python train.py --num_hidden_layers=12 --hidden_size=256 --num_attention_heads=4 --num_key_value_heads=4 --head_dim=64 --intermediate_size=1024 --vocab_size=8192 --hidden_act="tanh_gelu" --norm="layernorm" --norm_place="pre" --norm_eps=1e-05 --positions="learned" --qk_norm=false --attn_scale=0.125 --bias="all" --tie_word_embeddings=true --parallel_block=false --init="normal" --init_std_qkv=0.0389 --init_std_o=0.0483 --init_std_up=0.0557 --init_std_down=0.0557 --optimizer="adam_hyperball" --learning_rate=0.00546 --beta1=0.9 --weight_decay=0.0 --lr_head=0.00954 --max_grad_norm=1.0 --warmup_steps=385 --schedule="wsd" --decay_fraction=1.0 --decay_shape="linear" --final_lr_fraction=0.05 --batch_tokens=65536 --max_seq_len=1024 --doc_mask=true --z_loss=0.0001 --train_tokens=397600000 --max_steps=6067 --dataset="wikipedia_en"
Each number is 50 + 15 x the weight over its row's rms, rounded and kept within 0 to 99. Layers, rows and columns count from 0. The size before them is the row's rms in percent of the matrix's.

# layer 6 attention key, 256x256, rms 0.0389, rows 51-76, columns 0-127
102:49 56 33 68 48 41 47 58 64 63 81 22 67 42 68 59 41 43 13 41 85 34 35 93 69 67 35 45 54 56 61 44 47 43 59 50 14 67 46 62 46 41 60 51 41 45 48 52 44 50 57 68 31 40 48 48 67 47 55 44 55 29 19 17 09 41 34 79 35 55 30 42 60 36 60 61 60 34 48 51 58 47 49 36 50 70 46 73 41 42 19 49 55 55 28 48 66 45 40 58 48 43 60 59 50 55 65 69 46 37 44 54 51 45 52 87 03 48 82 46 78 43 52 48 42 44 54 65
103:27 34 60 37 45 50 32 37 35 43 38 69 51 43 42 35 89 60 56 30 60 48 63 20 26 48 45 43 55 45 40 43 64 61 38 41 63 50 63 48 77 48 51 44 35 32 45 29 58 58 73 51 37 50 59 67 47 38 51 21 53 52 64 54 95 50 56 46 51 13 23 59 54 32 30 62 35 76 27 47 43 33 47 41 39 28 67 37 37 60 47 24 51 65 39 40 70 53 59 57 47 74 64 87 28 61 41 25 53 60 28 58 99 66 35 14 70 69 58 53 67 24 42 60 64 34 46 46
115:57 64 54 73 45 39 62 47 60 41 79 27 61 44 66 45 38 50 38 48 49 62 25 72 64 51 47 40 15 53 52 47 54 49 39 64 37 53 57 80 38 52 62 49 60 58 44 67 48 50 50 60 48 46 45 43 54 48 65 51 65 32 32 78 35 43 48 66 53 74 49 27 60 58 43 67 62 30 72 59 66 66 33 47 52 70 29 93 54 37 52 49 53 49 15 54 69 30 29 69 53 39 63 14 71 61 62 38 46 29 53 60 24 41 50 99 27 78 47 48 28 41 69 33 28 57 68 55
089:38 53 57 58 61 55 47 64 63 33 65 40 49 36 61 33 50 49 49 30 39 35 49 42 65 39 54 50 50 80 63 41 59 62 48 46 50 36 69 60 46 48 34 48 56 54 55 58 30 41 59 67 67 56 52 44 43 77 59 44 53 47 34 75 99 55 59 53 56 51 52 52 39 50 32 61 35 33 54 53 55 38 52 51 61 55 60 65 49 47 63 46 53 47 44 50 57 49 53 37 29 27 00 26 58 76 47 99 47 26 36 66 36 47 57 79 46 52 42 57 46 48 45 69 20 48 70 38
109:21 49 82 48 50 87 37 33 18 54 35 44 63 57 37 32 46 51 28 47 51 38 23 45 31 52 60 51 45 40 53 44 44 63 53 58 66 38 31 62 48 70 40 06 28 49 78 41 56 34 39 44 38 37 64 36 50 50 13 26 49 38 52 46 99 45 57 28 75 38 62 67 64 30 34 31 44 59 21 46 47 42 40 48 41 48 58 36 44 68 53 36 50 61 60 34 38 59 61 49 52 44 30 56 64 76 36 26 66 66 33 61 67 59 63 36 69 50 66 77 34 41 43 57 38 50 49 54
089:56 49 55 56 47 66 56 23 49 60 45 57 33 63 31 33 57 44 41 47 42 49 51 45 37 62 55 54 35 53 65 45 57 24 43 52 41 56 39 37 21 53 40 58 52 57 55 71 60 51 38 60 58 41 44 57 70 52 44 47 50 45 79 61 20 42 52 38 49 41 51 40 57 32 42 46 32 54 72 55 49 41 46 70 54 61 56 52 38 38 59 44 53 54 44 31 69 42 53 50 56 67 99 43 36 50 31 00 51 64 45 36 44 49 43 57 53 46 59 50 63 60 53 38 62 57 53 51
085:56 57 43 46 61 56 31 57 49 52 64 51 48 48 51 66 63 51 38 42 72 53 53 55 65 58 52 54 64 67 32 36 66 51 67 49 44 74 50 56 69 37 62 29 28 56 76 35 29 63 53 42 47 65 45 56 41 42 57 40 31 51 24 06 07 57 50 66 63 68 66 49 55 52 50 37 46 34 45 44 55 51 53 50 34 58 55 46 56 36 25 68 52 63 61 81 46 54 39 20 30 25 21 52 49 51 74 99 61 61 67 50 52 47 54 38 44 25 61 55 81 35 57 31 59 54 34 56
087:42 45 58 58 68 71 57 48 58 49 64 63 43 56 66 52 38 47 39 71 72 43 67 44 58 47 57 41 55 47 43 65 65 45 63 68 47 55 38 74 68 65 39 42 47 65 50 66 62 42 48 48 64 55 39 55 51 57 33 53 33 44 45 02 30 69 39 50 75 79 64 54 50 57 62 39 52 29 59 43 55 45 49 58 33 46 58 61 59 39 29 58 64 36 49 67 66 43 54 19 29 44 00 55 48 31 79 99 54 63 41 28 49 52 74 53 30 14 41 29 65 61 48 51 47 57 41 48
080:52 38 63 44 48 58 42 35 45 44 29 50 43 56 46 33 37 43 56 63 28 54 59 40 27 56 40 41 40 47 45 49 35 44 62 50 52 46 45 46 35 48 43 72 39 62 41 39 67 50 64 28 49 43 66 43 37 36 41 58 67 50 75 57 22 42 62 50 28 43 53 53 55 49 46 61 56 75 58 61 53 40 60 66 53 56 48 46 58 48 61 57 42 46 50 44 51 56 77 64 80 58 99 49 32 35 61 00 54 51 38 59 75 57 45 39 55 42 43 38 29 43 44 23 70 40 41 37
100:41 67 60 58 80 63 53 72 52 45 28 27 30 29 51 57 70 53 91 57 62 46 54 39 49 34 55 48 37 38 40 43 66 64 21 56 55 59 52 52 50 28 72 58 67 45 44 61 76 72 52 47 66 35 43 38 50 45 59 42 47 48 62 89 96 41 42 52 64 65 54 66 49 62 40 57 51 49 54 60 50 39 42 61 54 51 67 60 51 24 62 47 53 62 30 51 66 26 36 34 61 56 57 35 65 75 48 15 53 28 69 34 60 45 44 67 66 61 45 52 20 39 69 59 42 39 63 46
092:49 36 48 42 64 57 32 46 51 42 52 60 63 41 62 45 52 38 46 44 37 48 65 38 71 43 69 66 56 65 27 39 65 60 36 44 65 54 52 46 52 49 38 37 41 55 45 47 49 59 61 64 63 55 46 60 51 86 31 35 45 30 46 31 89 59 33 61 68 44 54 58 43 42 36 31 53 44 23 40 41 35 52 59 30 56 63 32 63 32 64 31 60 44 54 73 56 55 61 28 25 52 00 71 54 73 48 99 62 56 38 38 52 47 56 52 81 75 70 63 56 62 47 56 29 26 46 39
085:53 48 62 51 54 54 38 59 36 49 22 49 48 56 45 50 66 43 81 31 22 58 42 32 26 50 52 59 38 42 49 46 53 49 30 52 61 41 44 38 57 52 45 47 51 41 36 42 47 35 50 52 43 37 67 45 39 67 71 40 46 55 61 96 99 33 52 29 50 15 59 54 52 55 37 58 48 73 49 48 34 55 42 60 58 34 48 38 63 51 83 45 45 49 53 49 39 51 42 64 65 59 64 48 60 70 28 00 56 39 51 54 63 60 49 53 91 70 41 59 20 42 43 47 63 42 69 30
093:52 61 28 50 57 50 43 13 44 46 77 62 65 52 51 51 34 48 58 58 61 34 54 43 53 40 43 37 67 51 59 45 47 55 75 59 51 62 54 53 46 58 47 62 57 47 51 64 83 46 42 49 36 43 49 54 23 48 37 45 42 38 29 00 27 75 73 49 65 57 51 23 62 58 42 36 62 45 56 56 54 45 54 39 47 56 42 75 54 45 43 70 60 32 54 50 42 53 61 59 11 52 31 66 30 29 46 99 42 87 22 57 45 46 60 45 44 47 42 36 84 63 54 67 63 54 40 54
085:66 29 36 30 20 48 45 55 40 37 24 46 39 58 41 50 44 48 42 47 59 54 46 31 09 42 58 42 30 34 56 70 48 45 26 50 44 36 50 55 14 63 59 60 58 65 47 52 29 46 60 47 61 45 62 36 79 47 39 45 58 60 77 69 46 40 57 33 46 50 29 57 40 32 69 45 58 66 63 61 68 61 40 55 62 38 61 36 53 53 53 60 34 33 38 32 28 41 43 59 78 58 94 54 41 38 26 00 75 43 28 47 49 26 26 48 57 79 49 53 37 54 49 43 70 50 89 55
083:55 43 48 51 63 63 50 59 85 42 43 49 58 45 47 40 51 41 49 43 56 56 56 67 62 53 52 56 40 45 43 61 46 47 34 54 76 64 69 51 27 33 36 55 58 13 55 42 41 61 52 38 62 55 46 47 50 83 52 33 47 45 67 38 87 69 45 54 63 28 64 48 63 62 29 42 46 38 55 58 54 37 49 52 67 30 45 56 52 67 76 45 64 53 47 53 39 47 59 48 26 38 03 36 63 40 52 99 39 48 43 54 51 61 63 69 53 60 36 66 44 45 54 79 37 42 51 61
104:51 59 50 38 64 38 51 49 73 36 56 39 42 60 43 55 47 44 49 69 62 47 55 71 59 58 61 41 35 61 40 58 51 37 50 51 45 77 47 63 59 48 50 59 57 37 60 92 63 54 41 54 48 65 27 37 68 41 42 52 48 62 33 35 27 61 54 61 53 31 62 22 33 65 57 81 32 48 69 75 61 64 36 70 60 40 40 72 39 30 29 57 61 60 29 75 49 24 34 66 29 46 34 25 44 33 39 94 18 48 57 50 33 27 38 73 29 52 46 80 47 56 50 56 29 56 55 61
108:66 57 65 35 51 52 42 33 41 71 56 63 58 45 56 67 40 44 15 73 63 42 51 95 63 60 57 51 66 60 53 46 44 34 69 48 30 70 57 61 56 65 40 62 47 47 76 37 68 41 45 58 31 39 57 47 47 35 14 41 47 32 43 00 00 64 37 59 53 59 57 36 57 47 65 43 44 43 49 58 32 41 41 37 27 68 50 65 53 49 31 70 35 44 53 76 29 61 36 47 34 47 81 59 33 25 52 71 36 90 43 48 46 45 67 44 31 22 54 64 65 54 51 39 57 47 17 68
125:77 47 45 60 23 50 66 53 67 46 65 38 28 48 47 37 21 64 37 60 46 61 63 37 61 30 44 36 38 44 48 73 57 53 46 61 49 38 54 61 42 41 49 58 61 65 40 67 40 58 42 40 63 56 58 40 76 42 66 72 39 61 60 39 21 27 52 45 59 44 64 37 48 55 49 29 59 28 67 48 76 53 73 62 66 46 54 65 66 52 30 65 49 38 51 41 55 45 51 33 49 09 56 33 54 52 75 65 52 50 60 37 37 42 58 43 26 37 67 22 64 53 53 48 58 75 87 64
096:46 53 71 65 50 46 57 37 53 67 79 53 50 31 68 43 32 52 50 50 65 37 54 56 82 52 45 55 57 59 63 48 64 63 81 56 51 55 59 54 56 57 31 45 33 63 51 44 59 44 60 67 36 56 57 72 48 40 59 44 52 51 16 00 28 65 40 53 53 70 59 43 53 56 58 45 42 14 54 40 40 53 54 44 34 76 35 59 42 56 31 52 40 60 69 63 57 62 68 48 30 54 08 55 41 56 71 99 52 52 50 52 50 59 53 44 46 41 65 36 77 52 52 49 26 61 31 63
081:40 50 61 85 47 58 52 55 64 48 51 49 40 52 43 62 62 30 44 49 60 47 69 58 64 48 45 49 71 71 52 47 47 62 71 64 80 68 63 56 41 39 37 44 63 32 45 57 56 59 37 57 51 85 36 34 47 64 45 51 43 46 47 26 71 70 43 71 55 61 59 43 46 40 46 48 60 33 46 47 57 42 56 30 67 46 37 71 52 72 45 56 72 52 41 70 45 51 60 40 12 34 11 48 46 46 49 99 52 26 64 61 29 40 59 46 38 39 43 46 60 55 47 78 34 41 38 56
106:42 38 39 42 56 61 44 57 32 49 25 47 45 62 53 31 46 57 52 40 28 53 57 14 25 57 70 56 45 30 42 41 54 51 28 54 47 39 49 37 56 44 62 53 36 56 48 31 55 58 54 45 52 32 56 50 49 61 60 53 44 67 59 83 89 38 52 40 30 19 42 59 49 43 31 56 43 71 47 50 62 47 23 58 40 42 61 37 51 47 66 20 60 72 61 50 43 54 45 54 81 44 61 57 56 46 36 07 62 56 35 46 59 55 40 45 67 53 30 81 26 65 26 57 52 42 40 30
095:53 31 52 44 46 59 39 52 35 39 22 72 41 66 36 46 24 69 60 30 42 50 56 00 39 30 44 58 85 48 44 49 69 70 40 44 52 30 57 44 51 63 36 54 41 72 48 23 25 45 65 21 69 28 53 52 46 76 48 63 37 60 74 48 65 37 48 23 63 41 34 64 27 40 39 36 54 39 53 54 46 43 54 45 42 49 60 30 45 66 71 50 57 38 64 41 46 60 58 39 87 54 78 57 45 36 67 00 84 57 45 29 58 38 40 36 60 44 29 35 47 49 71 53 80 48 44 33
086:43 47 43 52 68 66 38 41 70 68 46 78 62 39 52 66 73 66 43 39 71 22 51 38 62 45 45 54 77 47 41 50 62 62 61 43 68 64 65 54 53 51 29 20 46 31 56 39 53 37 49 59 45 67 44 64 29 68 45 28 33 45 53 07 79 46 62 62 54 61 46 56 56 58 55 53 40 52 17 45 33 33 68 50 33 51 56 60 41 53 40 45 60 54 61 58 47 44 44 44 35 34 00 71 37 48 45 99 48 45 40 61 59 52 53 47 67 33 62 52 78 53 46 74 65 53 30 54
103:41 60 51 53 56 58 56 40 64 76 50 49 31 38 62 51 35 33 58 43 48 52 39 24 23 39 69 63 25 52 74 44 28 49 43 46 33 41 68 53 43 52 60 64 43 86 53 66 46 47 42 35 48 36 74 41 60 15 51 39 52 55 57 47 49 47 42 58 44 45 40 54 58 51 17 32 67 41 37 40 54 30 06 55 49 61 47 44 47 50 45 57 15 67 58 22 69 54 50 52 58 79 91 37 48 51 95 23 28 36 21 70 64 43 36 44 65 37 49 61 63 42 54 47 62 54 63 50
091:40 48 51 35 30 37 60 67 43 52 52 50 43 43 43 47 36 51 52 30 43 64 52 75 41 46 50 71 45 43 33 51 42 41 18 63 32 50 40 50 60 42 78 52 47 65 27 52 44 51 60 48 44 41 69 58 78 40 55 55 78 52 50 86 15 42 67 46 29 60 57 37 54 57 17 36 52 52 69 75 54 58 63 58 53 62 45 34 44 49 56 45 37 47 51 52 56 38 50 50 59 71 98 51 49 63 36 00 66 57 49 33 63 47 41 45 42 59 44 47 39 35 50 25 62 74 63 47
120:68 72 65 74 50 40 68 65 72 44 62 07 50 43 44 70 49 83 52 64 40 31 49 77 77 49 60 31 31 60 53 32 46 39 57 52 22 68 57 50 21 63 56 73 72 60 59 44 79 33 36 41 59 35 29 35 44 52 79 49 37 46 37 64 59 62 34 42 63 53 41 38 49 70 68 74 33 44 79 55 38 46 46 50 40 26 47 66 41 52 27 60 52 43 41 65 36 38 37 66 49 45 43 11 54 63 35 66 31 27 47 61 31 22 39 82 52 47 34 50 46 69 55 62 35 47 54 64